Weights of a small transformer language model: 79.6M parameters, 1051M tokens.
Each number is 128 + 32 x the weight over its row's rms, rounded and kept within 0 to 255. Layers, rows and columns count from 0. The size above them is the row's rms in percent of the matrix's.

# layer 2 MLP down (transposed), 3072x768, rms 0.0219, rows 165-200, columns 576-671
size [ 80 114  93 106 105  89  85  95  96  87  86 104 114 103 139  89 102  91 119  99  86 104  87  87  92 119  88  97 121  83  93 111  91  90  89 103]
[[166 142 104 150 141 125 105 130 149 137 149 123 108 128 169  89 153  76 128 148 116 136 125 129  92 145  69 163 124 110 122 147  91  74 123 161 134 137 146 143 105 147 129 123  79  83 105  79 114 129  59  86 149 148  97 129 106 115 127 146 107 121 151 148 149  93 156 157 115 132 103 166 176 116 121 183 154  95 218 119 132 113 133 134 102 174 131 134 117  87 129 132 135  90 160  97]
 [109 135 151 152 120 123 154 104 166 144 157 142  95  92 117 115  83 159 174  98 148 146 153 149 107 155 182 109 107  67 147 109  64 105 172 134 137 143 155 150  79 131 121  54  90 184  93  64 143  79 137 114 160 185 102 179 153 154 126 132 142 105  73  96 161 116 143 134  92  68 125  90 111  97 164 121 147 126 143 165 134 171  97 112 117 145 128 124 135 126 101 138 133 122  83 100]
 [ 89 127 124 131 104 113 130 159 120 139 113 133  90 109 139 141 102 156  94 151 124 129  77 126  88  84  95 131  91  95 127 139 121 127 141 155  65 105 152 119 181 103 131 142 146 140 110  49  63 158 115 150 138 167 129 115 108 165 118 126 125 143 122 108 110 171 104 122 142 154 112  89 142 186 127 135 115 101 154 174 132 222 155 115 124 132 137 126 135 168 140  43 100 137 161 115]
 [184 154 126 148 122 150 149  89 151 141 132 175 137 154 138 113 126 159 136  91  81 158  62  58 128 179 135 169 144 136 157  94 133 138 103  95 140 125 113 100  79 129 101 141 179 123 122 113 153 107  99 145 145 111  91 158 128 119 130 135 117 164 132 163  91 124 186 105  65  88 144 120 133 143 110 143  49 160 104 124 137 168 114 124 106 102  60  94 111  83 126 187 173 137 149 156]
 [159  97 124  85 123  91 100  69 190 128 116  67 165 110 121 157  86 153 106 136 135  86  92  71 139  44 112 127 139 154  99 116 144 161 123 116 116 136 124 190 107 127 156 100 115 130 157 171 131 161 118 151 125 202 145 142  91 111 118 120 119 129  77 155 128 104  70 110 151 122  71 119 133 174 176 166 220 160 139 200  70 139  72  93 152 123 165  97  93 173 105 204 127 103 146 103]
 [147  76 160 135 129 112 154 155 130 103 146 150 115 131  95 127 143 102 150 171 100 150 172 126 158 131  94 150 122 137  94 137 112 111 106  85 123  99 163 138 115 144 143 154 110 138 156 119 170 110 121 104 157 129 115 129  90  64 131  79 110  75 157 114 170  54 176 135 135 144 155 102  74 146 111  99  61 116 153 109  97 109 125 133 106 116 123 177  91 152 140 133 151 102 117 168]
 [141 117 130 134 106  92 151 114 139  68  37 183 160 106 136  99 134 122 139 133 166 151 127 158 141 170 117 145 127 128  90 134 134 127 164 158  96 106 130 129 166 148 137 160 137 197 103 130  89 132 111 137 137 115 161 159 159 112 189 142 149 139 149 140 153 105  82 158  96  72  92 104 134 179 197  81  70 128 169 109 137 166  62 157 132 130 147  93 126 145 143  89 125 118 167 125]
 [139 111 129 167 169 168 197 153  95 142 114 170 155 123 149 145 159 127 160 147 144 120 132 128 172 130 102 161 149 151 144  88 137 179 147 118  28 147 110 158 165 128 148 171 155 145 138 126  96 114 104 115  80 181 130 142  94 148 134 146  63 125  84 185 109  76 115  79 167 143 145  66  70 118  90 105 111 126 197 124 178 117 131 132 108 124 112 139 145 141 173 129 115 154 134 117]
 [128  94 162  98 142  94 161  92 145 145 149 163 151 112 141 159  86 144 150  97 109 144 110 154 130  94 120  73 141 137 103 159  70 167 160 222 187  98 112 130  85 148 100 117 103 150  96 103 199 114 145  93  77  69 136 142 111 133 105  82 180 128 135 117 122 138  81 171 118 105 192 171 173  97 140 135  82 151  83 148 157 158 109  95 149 146 141 104 161 138  99 138  83  60 126 112]
 [203 186 152 179 132 145  94 209 196  88 123 118 108 145 165 114  73 131 159 134 149 107 115  92 158 185 140 119  79 177 154  78 127 115  86 135 140  74  67 181  77 166 167 101 126 102 125 199 125  95 109 118 125 126 174  37 178 141 119 102 116 142 159 123 170 148 115 124 152 143 101 112 129 130 157 144 119 133 108 131 145 122 145  79 152 137 165 152 152 117 149 119  83 107 108 102]
 [189 174 171  62  94 179 125 109 154  76 159 124 176  78 161 138 147 106 152 112 152 171 126 158  84 146 135 145 125 157  83 144 142 134 119 137 182  90 142 101  89 119  98 108 118  99 130 108 100 136 186 151 201  90  65  93  98 132  98 102 130 181 114 163 139 160 139 114 114 128 152 113 153 141 132 102  76 125 110 146 159 126 127 140 168 121  96 161 103  79 143  87 133  98 118 107]
 [105 141  99 153 162 166  98 149 120 141 116  48 153 168 127 146 114 106 122 126 134 101 155 106 131 139 171 194 119 136 169  32 110  99 150 144  97 176  90  73  99 140 141 156  73 186 153 141 135 133 111 177  99 212 170  61 161 189  70 163  50 118 171 103 164  81 165 106  91 118 111 172  67  93  97  68  97 124 178 156 126 110 120 128 107 102 102 177 128 128 129 147 128 167 106 123]
 [118  89 119 164  92 156 137 117 126 124  87  94 119 120 134 157 174 136 144 128 115 162 145  94  87 132 133  48 193 100  76 133 143 132 147 120 154 178 133 141 221 112 146 129 188 119 105  99 124  65  89 140 186  88 101 120  51  80 127 106 185 106 141  92  85 135 105 163 114 116 216 182 116  64 185 176 121 119 153 123 171  94 145 147 130 134 138 174 163 118 133 151 161 105 158  98]
 [102 113 195 125 145 143 134 154 144 135 110 128 141  87 145 101 136 142 110 120 121 147 113 142 134 127 122 131 136 124 137 145 131  98 109 143 110 118  78  51 109 135 101 181  96 108 118  91 158 104 134 134 117 122  97 142 144  89 160 161  97 109 163 143  72 155  84  57 110 135 156 138  87 154 124 179 132 185 137 152  80 156 134 118 131 125  99 134 148 192 115 108 137 145  92 133]
 [167 138 104 255  82 155 178 126 103 124 108 141 106 122  32 121 130 148 116 131 112  90 157 153 113 121 132  97 113 147 109 138  79 100 128 147 115 134 102 151  98 145 157  99 131 143  98 112  30 145 154 154 106 132 141  93  80 108 146 126 172 106 129 178 132 152 191 169  94 135 114 101 172 102 136 124 124 186 112  92 104 129 166 108 200  79 179 140  50 134 134 106 172 106 134 134]
 [140 112 104 117 131 122 131 161 103  98 156 175 139 179  98 165 115 174 135 157 129 166  86 132 138 184 122  97 163 136 111 119 167  73 173  73 131 165 150 144 102 138 104 148 127 143 177  88 193 157  98 167  78 108 101 103  88 105 105 158 167 190 146 140 130 146 140 142  53 160 123 179 112 121  87 152 112 108 116 173  95 148  88 146 126 127 150 160 129 141 185 128 156 116 111 166]
 [178 164 141 184 136 127  69  52 121 227 142 118 167 154 113  87  95 127  70 126 145 156 192 151 165 141 162  90 135 130 160 122 151 100 136 121  82  87 128 103  63  92 163 150 134 115 144 177 136 116  94 107 131 136 127 145 154 118  91  99  91 171 123 132 162  80 143 189 101 104  51 144  89 117  77 183 149 141 100 102 115 115 110 122 150 131 160 120 127 161 140 155 156 133 149 109]
 [117  61 127  96  72 148 149 125  88 145 127 138 103 141  87 114 119 138 170 121 179 160 144 177  80 197 114 151 131 123 132 121 204 113 136 135 121 156  94 174 123 119  92 113  87 105 138 140  95  89 126 128 146  92 177 119 157 113 105 207  83  65 153  75 109 106 140 158 138 188 102 158 133  87 141 148 117 140 110 133 164 155 193  96 160 159 116 165 129 159  68 137 115 144 184 184]
 [146 116 103 139  97 134 128 156  76 210  85  97 168  75 106 165  91 131 132 176 141 129 163 159 176 144 118 157  85 162 180 119 128 146  78  87 152 126 206 125 106 130 161 120  94 180  85 151 148 126 153 117 130 113  99 150 131 127  92 185 155 134 123  97  77 135 136 118 153 144 134 134 115  95 103 173 137  64 193 155 199 151 165 149 111 160 101 119 158  73 115 106 135 167  62 148]
 [166 117 105 154  67  97 110  89 114 145 145 138 157 112 168  55 106 153 142  94 150 123  51 110 175 145 148 127 111  87 194  85 160  80 124 108 150 122 183 103 125  97 196 146 159 146 140 139 181 158 143 102  93 154  40 144 146  96  98  54 152 115 139 146 155 114 155 166 134 137  71 115 123 121 146 173 167 183  71 127  97 111 121  74  95 103 173 153 166 163 184 164 127 136 128 150]
 [ 84 101 105  81  72 114 127 165  12 143 155  85 161  79  87 135 143 176 122 127 144 100 111  63 134  69 125 116 114  93 196  98  94 130 164  98 131 146 111  95 135 167 123 139 114 210 142 104  60 133 183  69 134 105 122  80 120 151 139 128  79  89 114 142  98 165 119 177 155 148 132 132 104  81  86 150 119 135 135 111 111 205 128 107  93 130 139  92 187 158 130 111 201 153 169 108]
 [121 126  83 141 143 125 170  78 138 133 100 139 112 132  81 103 161 184 124 120  95 143 111 135 127  69 133 123 147 158 167 117 102  85 128 119 158 106 127 170 150 146 119 134 130 148  90 116  59 115 144 175 147  91 117 118 161 112 130 144 121  61 110 137 170  67  85  80 112 108 190 118 203  89 126  91 114 124 172 171 151 172 105 121 119 142 163  68 113 120 140 128 126 122 153 101]
 [138 176 129  86 117 122 143 132 113  91 113  91 129  50 116 206 175 128 135 150 139 155 143 108 178 141 161  89 132 107  86 102 100 175  70 112 110 141 130  92 139 150  84 120 154  93 122 166  89 175 117 119 112 154 118 161  79 126  63 182  85 105 106 125 150 177 111 140 152 103  89 186 118 111 125  89 110  94 175  91  93 167 150 117 133 161 113 119 170 145 103 100 105 203  83 136]
 [ 78  88 143 155 132 105  51 120 121 109 123 168 115 144 161 125 129  79 130 133 172 121 138 154 130 111  88 172 181 109  95 220 105 152 171 129 152 148 144 145 125 176 112  99 147 141 101 119 159 155 103 100 142 120 154 104 131 143 149 118 120 168 109 107 139 137 139 133  91 108 184  95 113 125 187 131 116  92 105 107  71 153 147 141 116 177 139 142 162 103  79  85 160 157 146 155]
 [138 149 116 122 190 106  99 131  92  96  92  89 110 124 132 126 179 183 132 120 131 125 162 140 102 132  84 118 128 105  95 161 140 151 115  93  84 184  86 115  96 148  99 186 114 156  75 136  92 197 145 174 154 136 159 140  69 189  79 134  83  96 124 103 112  55 115  95 171  83 135 112 143 131  90 148 141 149 159 109  96 102 148 128 131 151 139 193 156 133  58 154 200 138  93 119]
 [154 107 145  98 147 124 183 125 192 112  99 142  97  89  95 129 101  78  92  51 120 112 197 128 166 149 133 186 129 127 116 106 155  92 124 116 105  54 149 161 169 141 168 174 145 174 194 116 155 122 101  91 114 139 134 141  75  85 152 118 104 124  98 111  86 131 124  49 123  79 108 125 151 169 135 111 103 172 125 142 158  90 148 186 167 112 137 149 170 169 149 163 144  97  89 110]
 [128 130 130 177 114  81 142 107  52 118 118 111 110 126 124 132 121 141 152 117 147 130 145 111 162 120 162  85 114  94 113  84 164 118 122 103 112 191 114 106 126  97  98 125 163 170 129  84  91 122 123 217 165 131 154 117 112 177 188 149 107 112 156 132  70 140 126 153 149 156 116 166 101 104  51 125 147 103 202 111  77 186 104 123  78  54 156 128 130 156 133 138 143 128 117  65]
 [122 104 122  93 173 130 162 133  85 142 133  93 143 135 127 124  75 175 160 185 188 148 180 114 133 129 144 108 137 130 110 126 106 128 139 113 109  92 107 127 107 184 126 183 133  74 127 153 174 123 159 117 145 152 184 109  87  62 125 100 119 136 107  85  89 155 142 174 138 182  76 162 110 111  95 152 155 115 141 147  74 109 144 121 157 123  70 150 132 127 157 157 151  74  57 122]
 [135 167 167 135 111 129  87 125 107 100 140 115 135 124 119  85  73  99 127 171 115 132 163 150 130 121 151 134 145 103 147 139 108 139 172  95  83 131 152 181  77 139 147 137 146  53 119 123 196  80  94  93 149 169 166 114 135 136 134 164 133 125 108  85 104 138 155 157 163 121 158 120  84  71 149 144 152 138 109 141 108 173 101 116 156 108 160 116 107 163 101 175  66  97 129 101]
 [ 78 184 114 143  99 186 156  69  96  47  91 116 160 105 178 113 102 120  91 128  46 110 100 153 143 122  97  59 119 166 102 143 142 179 108 101 123 141 105  89  94  77 144  96 173 169 121  58 148 149  97 150 125  81 138 101 148 132 136 143 122  98  99 126 144 170 186 175  68 170 149 133 185  49 142 175 184 138 157 107 186 154 142 172 108 124 196 102 156 117 100 182 123 130 149 127]
 [163 157 110 148 129 137  93 134 110 178 137 142 178 127  83 168 155 148 153  93 124 206 144 141 101 125 156 106 159 100 161  43 144 123 179 154 122 149  90 101 190 166 139 153 121 123 147 134 130 144 137  73 145 145 123 152 111 176 124  97 104 150 123  84  73 148  88 134 134 183 121 121  96 104 132 179 119 142 145  86 197 131  84 128 109  70 154 185  82 124 105 137  59  90 147  97]
 [ 78 137 178 121  71 158  85  89 148 130 105  95 114 147 172 100 172 124  99 122 162 130  96 133 170  69 137 114 102 145  94 172 140 149 138 109 125 105  84 154  91 168  87 125 150 125  91 118 182  48 123 121 135 132 116 126 207 103 105 141  92 174 146 127 135 104 118 144 117 179 161 118 197 102 169 152 136 156 133  77 161 133 102  84 139 158 129 153 134 110 104 152 156  94 149  93]
 [174  99 105 136 151  97  99 134 144  78 127 125 154  89 108 146 118  85 149 150 166 143 128 122 160 109 128 145 158 150  85  71 111 160 167 135 166 165 117 129  57 130 119  98 135 106 151 150 156 144 180 153 122 180 138  98 187 110  75 144 147 132 103  89 159  95 150 123 150 122 103 142 128 159 119  70  91 142 161 123 163  92 151 169 104 164  54 127 186 117  65  80 169 143  82  79]
 [ 91 138 100 130  76 118  80 142 126 125 183  90 125 143 122 176  80 118 129 120  91 141  90 142  53 110  52 155 179  89 131 180 152 155 125 124  82  89  99 122  82 106 122  41 102 139  93 140 151 110  90 140 116  77 119 139 211 191 145 117 110 116 148 107 133 183 174 142 115 175  64 166 162 128 142 195 123  64 160 150 126 200 160 157 132 111 141 107 139 154 116 131  98  98 138 117]
 [164  70 136 155 165 116 120 102  98 147 116 117 176 114 149 118 110 106 125 109 147 144 105 147 104  89 107 156 133 168 123 116 132 110 186 103 159 126 117 104  82 109 122 169 121 191 130 121 163  65  96  77 141 119 143 110 127 106 147  66 102  89 142 141 119 112  75  82 119 114 112 110 109 181 113 121  89 106 120 175 151 158 104 141 149 135 140 118 129  99 153 136  54 123 133  86]
 [ 31 141 180 145 131 109 151  59 104 139  85 134  90  94 106 106 114 124 107 167 127 113 101  80  85  89 174 139 135  76 107 106 145 126  93  94 163 136  81 149 167 149 110 121 181 114 146 121 154 101 173 177 114 122 104 138  87 137 145 166 208  91 170  80 129 161 146 147 135 106 148 119 123 196 124 125  95 108 147 102 142 133 105  92 162 121 153 119 117  71 152 135 108 117  63 177]]
# layer 2 MLP up, 3072x768, rms 0.0319, rows 166-201, columns 576-671
size [110  97 107 103 100  97 107  99 100  87 104 107  95 118 106  94  99 109  99  79 105  84 104  86 113  83  96 114 103 106 108  90  94  92 108  92]
[[142  87 115 139 143 147 139 142  86 156 141 102 111 125 148 197 133 146 160 164 107 165 161 125 175 144  80 187 143 140 167  93  93  80 109 125  35 137 130 158  88 118 146 133 102 134 152 124 162 103  50 188 175 144 107  70 120 113 144 130 111 105 159 115 102 107 172 104 150  74 157 157  76 146 188 144 124 150 175 154 165 100  86 133 171  96 142 105 183  89 250 112 103 149 181 118]
 [148 147 124 116 158 130 119 141 105 154 107 160 104 162 166 143 105 177 170 169 110 160 139 136  79 160 139  75  99 124 128 132 187 122 111  44 182 151 153 135 104 113 108 100  92 156  95 172 141  92  53 150 119 164  66 127  81  79  72 119 124 165  96 151 168 120 157 170 145 105 145 141 124 167  83  99  87 130 115 104 110  59 167  80  94 145 175  78 133  85 166 127 163 142 121 101]
 [116 107  90 149 162 139 171 174  94 172 151 132 123 134  82  82 118 118 132 191 145  40 155 194 148  55 165 188 145  88  73  95 164 126  87  68  82 152  91 129 114 116 121  78 135 116 132 112 172  99 127 117 151  92 175  71 143 113 108 143 160 150 125 154 157 121 148 113 131  89 102 164 138 117  48 115 145 160  96  85 141  54 151 102 127 133 138 141 206 110 109 119 178 140 144 133]
 [184 100 111  98 105 129 159 116  90 131 107 119 143 159 161 116 177 150 140  93 118 136 143 129 101 108 155 108 147 135 151  69 120  68 122 136 162 125  94 127 143 125 117 117 118 143 169 109 176 107 115 134 157 113 169 114 109 138 110  91 143 123  99 159 155 125 175 157  59 164 134 162 148  91 133  99  72  77  89  64 133 159 154 133 133 121 125 123 159 103 122 119  73 139  87 163]
 [152 154 155 106 172 149 111  92 124  70 107 118 138  91 151 132 120 163 128  94  82 112 163 200 122 101 126  94 163 100  96 113 129  84 153 135 133 114 108 127 191 132 104 118  89 167 133 146 111  62 114 138  71 114 148 128 156 118  97 148 106 107 143 117 172 127 119 119 107 151 173 152 152 102 101 129 204 141 165 111 175 127 122  99 150  97 164  84 127  99 163 151 175 114 178 148]
 [157 100 157 137 146 164 109 144  71 154 142 129 139 129 138 133 117 131  87 145 122 151 147 123 110  87 106 176 143  87 145 140 149  95 151 110  79 139 112 156 164  89 158 117 157 166 118 152  96 104 175 122 104 140 149  78 134  71 137  99 225 172  94 162 124 158 187 130  94 139 120  99 137 121 159 170  94 174 173 188 155 111 160 108 101 136 174 150  87 118 126 159 160 167 109 152]
 [160 159  78 142 149 156 174 151 147 124 146 147 107 119 103 150 122  57 114 171 128 113 116 175 122 113 174 137 144 116 117 125  93 136 148 124 133 130 133 172 164  88 123 106 152 131 146 108 108 132 140  95 148 129 156 115 142 139 124 114  97  76 123 206 124  97  71 113 131  65 117 131 132 196 153 172 193 118 189 111 165 130 111 148 156 130 127 134 110 152 195 147  80 196 151 118]
 [112 171  87  54 119 157 105 151 116 159 156 141 181  93 122 115 217  84 149 151 126 149 101  83  93  87 159 190 128 103 117 117 142 143 141  88 126 137 146 195 178 128 160 148 150 135 146 110 195 129 123 151 119 127 117  89 102 152 118 164 109  44 123 132  95 111 217 121 134 172 150 196 155 118  99 154 156  73 115  85 125 192 111 124 133 201 138 137 165 115 192 106 130 177 150 118]
 [152 143  96 122  78 107 150 119  49 118 115 142 109  98 131 105 169 167  88 168 158 127 145 192 134 125 105 187 105 118 141 123  79 129 132 120 141 114 164 162 129  88 218 139 118 141 131 162 117 150 129 152  97 124 119 136 122 115 127 172 177 126 177 108 137 145 131  97 114  80 114 164 144 118  68 121 139  73 150 166 225 118 126 156 144 102  91  98 185 117 133 113 119 128 139 104]
 [143  93 146 134 122 120 126 112 119  99 144  61 129  60 116  94 133 167 150 159 102 113 124  86 123 118  97 126 144 147 168 119  65 122 126 124 107 122 103 172  84 151 127 116 170 156 141 139  89  87 118 111  79 108 102 145 176 129 147 130 118  98 152  95 139 114 121  96 118  83 156 162 135 131 127 145 152 128 180 117 107 131 106 127 107 137  83  77 117 134 131 133  88 154 148 191]
 [149 154 159  96  92 160 130  89 124 102 139 131 178 101 155 110 143 121 153 119 130 125 185  48 130 119  89  85 147 131  76 119  68 107 144  88 115  18 151 140 176 155 136 129 119 133  97 146 105  75 132  79 152 144 121 127 146  77 107 141 170 166 111 138 128 145 128  96  97 151 145 142 120 163 111 142 156 118 181 167 130 153 121 145 146 165  67  87 182 106 134  48 162 131 157  83]
 [121  86 114 125  55 131 152 139  74 143 131 122 209 110 133 112 126 133 127 153 136 174 184 174 114 105 121 129 185 145  83 153 127  84  84 148 152 118  93 142  92 171 111 160 155 150  81  73 157 113  69 105 148 112 114 107 139 120 136 157 183 153 143  75 145 106 103 154 107 162 135  96 107 184 120 169 128  92 184 115 154  78 125  89 143 149 146 121 148 104 187  94 147 142 193 111]
 [121 152  39 164 136 167 137 146 134 118  77 121 139 120  77 122 144  99 200 138  99 147 171 149 119 187  89  99  83 134 177 108 219 169 101  76 144 115 149 134  56 120 137 141 136 126 139 120 135 151 135 122 137 109 120 143 116 172  51 172 123 133 136 122 146 105 170 120 116 166 172 143 201 134  43  96 113  46 150 127 116  99 102 137 107 140  61  42 149  50 127 136  92 167 115 121]
 [142 137 136 128 165  93 144 150 104 135 138 134 154  99  84  97 145 134 114 107 130 204 165 174 121 100 105 145 102  85 153 130 167 147  98 171  95  85  70 105 162 138 172 124 105 121 132 193 131  65 150  58  73  90 115 138 137  83 101 129 143 168  89 147  64 156 187 105 112  88 138 103  82 136 138 105 181 123 136 153 137  89 140 143 132  93 162 137 101  86 183 141 145  91 134  90]
 [147 132  91 162 114 141 103 117 126 119 124  89 101  96  36  93 165 145 124 134 136 117 107 146 155 144  54 163 130 126 182 121 173 136 119 161 105 102 156  99 159 139 136 144 116 139 136 138 136 137  81  97 183 125 144 103 182 154 132 131 115 107 192 141 127 112 163  95 128 182 107 145 182 116 115 105 155 132 201 152 108 112 126 172 131 140 123 156 115 111 127 107  81  79 140  98]
 [138 134 187 154  88 107 183 133  68  91 158  80 114 138 181 150  95 196 154 143 154 116 152 124 108 133 165 163 132  83  92 124 157 134 125 124 140 130 108 136 129 152 113  78 154 137 123 116 144 112  98 144  40 143  69 122 172  77  96 123 160 157 209 116 163 120 121  63 145 142 101 116 118 107 140 138 107 144 127 155 118 126 174  95 146 126 111 112 145 131 117 119 137 120  94 168]
 [ 93 110 146 114 125 190 114 231 156 172 128  96 133 104 172 129 158  77 112 133 108  64 105 121  96 170  96 163 139 137 105 138  54 108 112 154 126 139 141 136 215  49 135 166 128 120  67 185 163  95 160 107 122  96  93 123 102 143 134 107 184  60  87 189 101 149 166 127 132 120 131 125 126 117  79 170 142 106 146 117 111 118 196 136 116 147 148 133 164 126 247 104 125 142 111 142]
 [100 115 107 158 148 118 162 126 102 130 130 153  71 108  92 135  91 174  68 138  99 120 142 156 167 158  70 121 120 115 178 136 119  98  82 119  98 152 105 118 147 121 182  69 132 151 153 124 112 141 104 157  86 114 142 121 151 129 124  98 141 182  96 155 114  67 141 173 120  95 112  69 110 121 148 129 118  95 151 160 138  91 204 109 147 183  78 173  65 110 194 107  26 128 160 127]
 [128 111  43 195  67 148 112 109  99 134 156 173 133 102 124 134 124 145 138 120 136 107 110 140 186  81 112 104 171 117 124 105 175 114  83 123 157 121 150 135 125 106 171 144 162 142 135 123 120 104 123 105  38  98  90 102 153 131 139  85 137 138 131 156 130 171 112 140 133 153 123 179 100 143 123 182 113 112 154 171 140  76  98  99 185  88  68  94 136 122 141 126  94 142  95  97]
 [134 135 167 107 166 116  77  88  98  84 122 182 114 125 103 115 154 156 184 117 162 206  79  78  94 161 158 172 150 101  81 145 174 143 152 158 149 130  70 178 162 117 140  92  87 168 158 170 150 124 117  85 125 123 123 123  84  68 134 112 115 103 135 114 185 135 187 102 140 157  53 107  98  72 102 163 150 112  91 208 123 151 128  32 159 175 184 120 138  89 142 116 173 140 160 125]
 [ 98 108 196 118 138 211 214 171 122 114 145  96  80  75 124 203 130 161 131 148 147  99 120  92 159 135 123  95 113 117  90  85 138 160 152 124 111 151 133 138 162 212 168  99  99 155 151 168 120  86 100 123  78 120 105  80 127 113 113 128 115  83  46 160  99 156 121  62 131 119 127 118 125 142 159 148 121 132 200 146 144 154 139  52 130 188 108  92 127  87 120 147 140 112 106 118]
 [154  70 168  87 121 186  82 118 140  80 172 172 130 103 147 139  79 115 132 134 136 162 117 151 168 111  95 124 163 142 125 140 135 144  79 132 207 141 141 106 180 167  93 101 132 132 153 121 160 128 119 108  58 107 158 149 151 143  95 110 137 165  82 111  72  96 120 140 107 103 129  97 150 129  99 117 143  88 132 128 167 123 182 155 174 143 160 136 141  91 137 119  86 159 177 108]
 [178 110  75  98  89 182 179 112 120  64 123 134 119 153  83 119 138  67 180 112  99 143 170  55 157  62 126 134 147  56  80 119 114  90 112 114  90 131 140 114 211 172  90 139  82 135 112 155 119 109 152 142 110 122 171 114 103 149  85 192 212 137  90 175 111 106 147 134 131 130 143 130 159 112 152 118  94 208 171  97 209 114 141 109 129  84 117 101 126 125 172 156 139 184 129 131]
 [176  95 105 110  83 161 185 104 122  99 142 138  84 139 110 113 109 150 158 108 109 123 177 186 146  85 156 175 120 105 126  69 149 122 142 101 168  78  80 159 152 200 143 153 193 115 140 139 122 122 103 132 160 134 132 119 154  35 111 160 137 146 151  98 152  81 116 103 122 107 169 125 125 139 152  96  92 136 144 188 161 159 133  92 136 177 146 110 170 138 146  98 103 114 143 106]
 [183 153 174  93 121 112 125 155 111 163 112 106 139 133 129 126 125  91 125 167  98 145 159 111 167 117 111 155 119  89 134 149 100 120 114 120 139  89 152 159 187 125 159 126  85 153 110 162  85  92  95 109  44 138 172  37  96 107 101 125 104 147 131 123 107  68 185  61 132 162 143 127  91 125 129 108 178 109 100  94 149  91 158 135 150 134 139 130 133  91  89  90 101 120 198  84]
 [120 146 204 159 126 189 100  81 133 103 130 136 108  96 167 119 148 130 114 156 125 142 149 109 109  78 138 177 139  90 153 139 143 194  85 115  82  80 110 172 110 162  95 105  85 141 131 163  98  89 129 124 102 136 159 121 104 100 107 104 150 190  58 128 145 106 192 141 111 139 151  84 113 116 114 144  87 104  85  58 105 117 118 183 128 118 119 136 123 127 128 188 110  95 102 102]
 [123  59 159 119 119 191  99 112 152 111 185 135 190 131 103 121  93 108 166 149  70 178 111  80 111 158 139 143 151 133 119 120  67 119 161  74 162 110 111 155 118  80  91  62 172 147 165 141 145 143  97 122 100 149 136 134 137 154 112 138 124 138 165 117 115  88 109 140 109 120 141  89  89 129 160 119  97 122 106 123 144 139 140  58 131 197 146 144 118 104 155 171 189 155 140 148]
 [148 170  92 123 102 131 167 127 111 160 148 132 163 101 105 127  97 119 116 160 162 141 212 116 140 194 127 133 146 158 165 171  96 126  89 108  61 147 146 169  60 110 123 111 201 116 158 139 129 108 170  97 145  73 143 128 101 112  83 127 137 134 173 142 117  80  86 141 108 119  77  75 148 112  70 138 140 150 156 192 173  68 136 108 159 139  70 112 146 135 141  71 136 135 102 104]
 [178  84  85 121 176 157 139 124 119 132 107 174 117 119 104 137 149 156 145 148 139 106 147 136 121 121  88 133 114  92 143 124  90 121 132  85 172 145 143 194 171 166 118 125 131 172 248 153 102 168 105  62  77 166 103 108 137 161  99 135 148 135 159 105 125 119  84 101 109 218 138 152 107 181 104 116 136 135 136 153 165 127 131  62 166 164 139 111 124 145 144 138 121 130 132 146]
 [179 151 138 138 205 137 129  74 113  74 113 152 117 108 115 194 148  71  49 142 119 147 109 164 132 134 124 143  99 117 121 150 134 157 115  75 144  93 144 151 106 118 145  59 157  86 113 196 219 126 122 115 129  95 130 101 146 112 120 115 115 136 232 136 183 110  97 167 128 183 120 168 145 137 160  90 104 147 142 143 105 130 150  92 121 140 170 107 150  94  85 161 153 103 178 152]
 [ 96 105  98 114  74 116 167 110 125 107 144 138 144  75 132 161 135 169 145 124 153 196 122 151 135 126 147 129 194 129  86 150 159 167  68 151 133 149  99 109 147  94 137  53  99 112  95 129 103  84 134  74  89  59 196 107 120 107  91 184 151 171 111 107 119  91 139 115 140 112 177 129 154 156  56 165 119 109 198  51  84 126 118 109 165  97 156 133 168 133 112  83 113 119 170  58]
 [122 108 121 127 167 135 127 120 154 130 147 115 116 160  79 120 145 131 125 128 138  88 116  88 102  95 206  79 173 129 168 140 137 120  96 136 124 107 123 116 172  51 183 112 121 140 103 133  73  47 126 117 178 143 110 151  70 162 153 100 158 133 146 159 162  95 170 108  38 164 121 157 108 135 113 226 141  82 135 143 139 140 151  63 114 169 191 140 130 116 103 129 112 130 109 163]
 [114  86 112 142 127 126 130 133 103 109 197 157 134 138 103 129 161 115 190  94 112 186 197 136  83 144 159 136 131 164 150 111 122  92 170 116 177 143 162 111 164 143 126 177 132 138 114 153 134 178 160 144 132 134  80 148  64  80 105 173 119 103 131 116 106 107 135 136 158 140 148 149 129 110 101 136 132 161  85 139 106  67 170  88 142 111 103 101 129 121 135 122 126 127 108  65]
 [152 183  46 136 139 112 161 172  94 107 120 152 124 110  84 174 163 134 123 140 151 148  99  94 128  67 114 153  75 102 160 171  88 189 112 160 113 121  71 192 134  96 148 142 138 121 189 115  65 164 145 144 165 105  89  96 104 127 119 173 211 103  80 171 149 127 161 109  67  94 117 144 160 155 128 125 141 152 144  97 115  38 141 127 134  64 140 129 111 148 121 149 150 129 120 169]
 [138 130 125 143 166  56 117 129  72 108  99 131 136  89 168 143 130 179 103  84 156 162 112  60 133 134 102 135 119  83 166 129 168 111 123  88 138 126 133  86 128 108 158  98 140 113 121  54 169 135  80  64  68 125 134 163  68  57 131  85 126  95 129 141 146  93  84 131 140 179  71  84 103 160 150 130 144 140 154 116  91 170 174  90 171 176 131 157 104 103 159 152 133  84 146 215]
 [162 111 121 130 182 113  86 152 125 178 189 108 144 117 118 172 119 196 158 206 177 112 213 148 143 130  74 136  91 116 124 107 154 126 132 115 110 128 183 103 138 111 125 144 113 141  71 111 205 172 107  99 119 142 130 122 129 137 185 104 100 170 158 118 114 165 154 138  95  88 122 154 131 147  96 142 139  79  68 126 131 101 147 105 137 155 149 146 206  61 173 132 125 158 140  58]]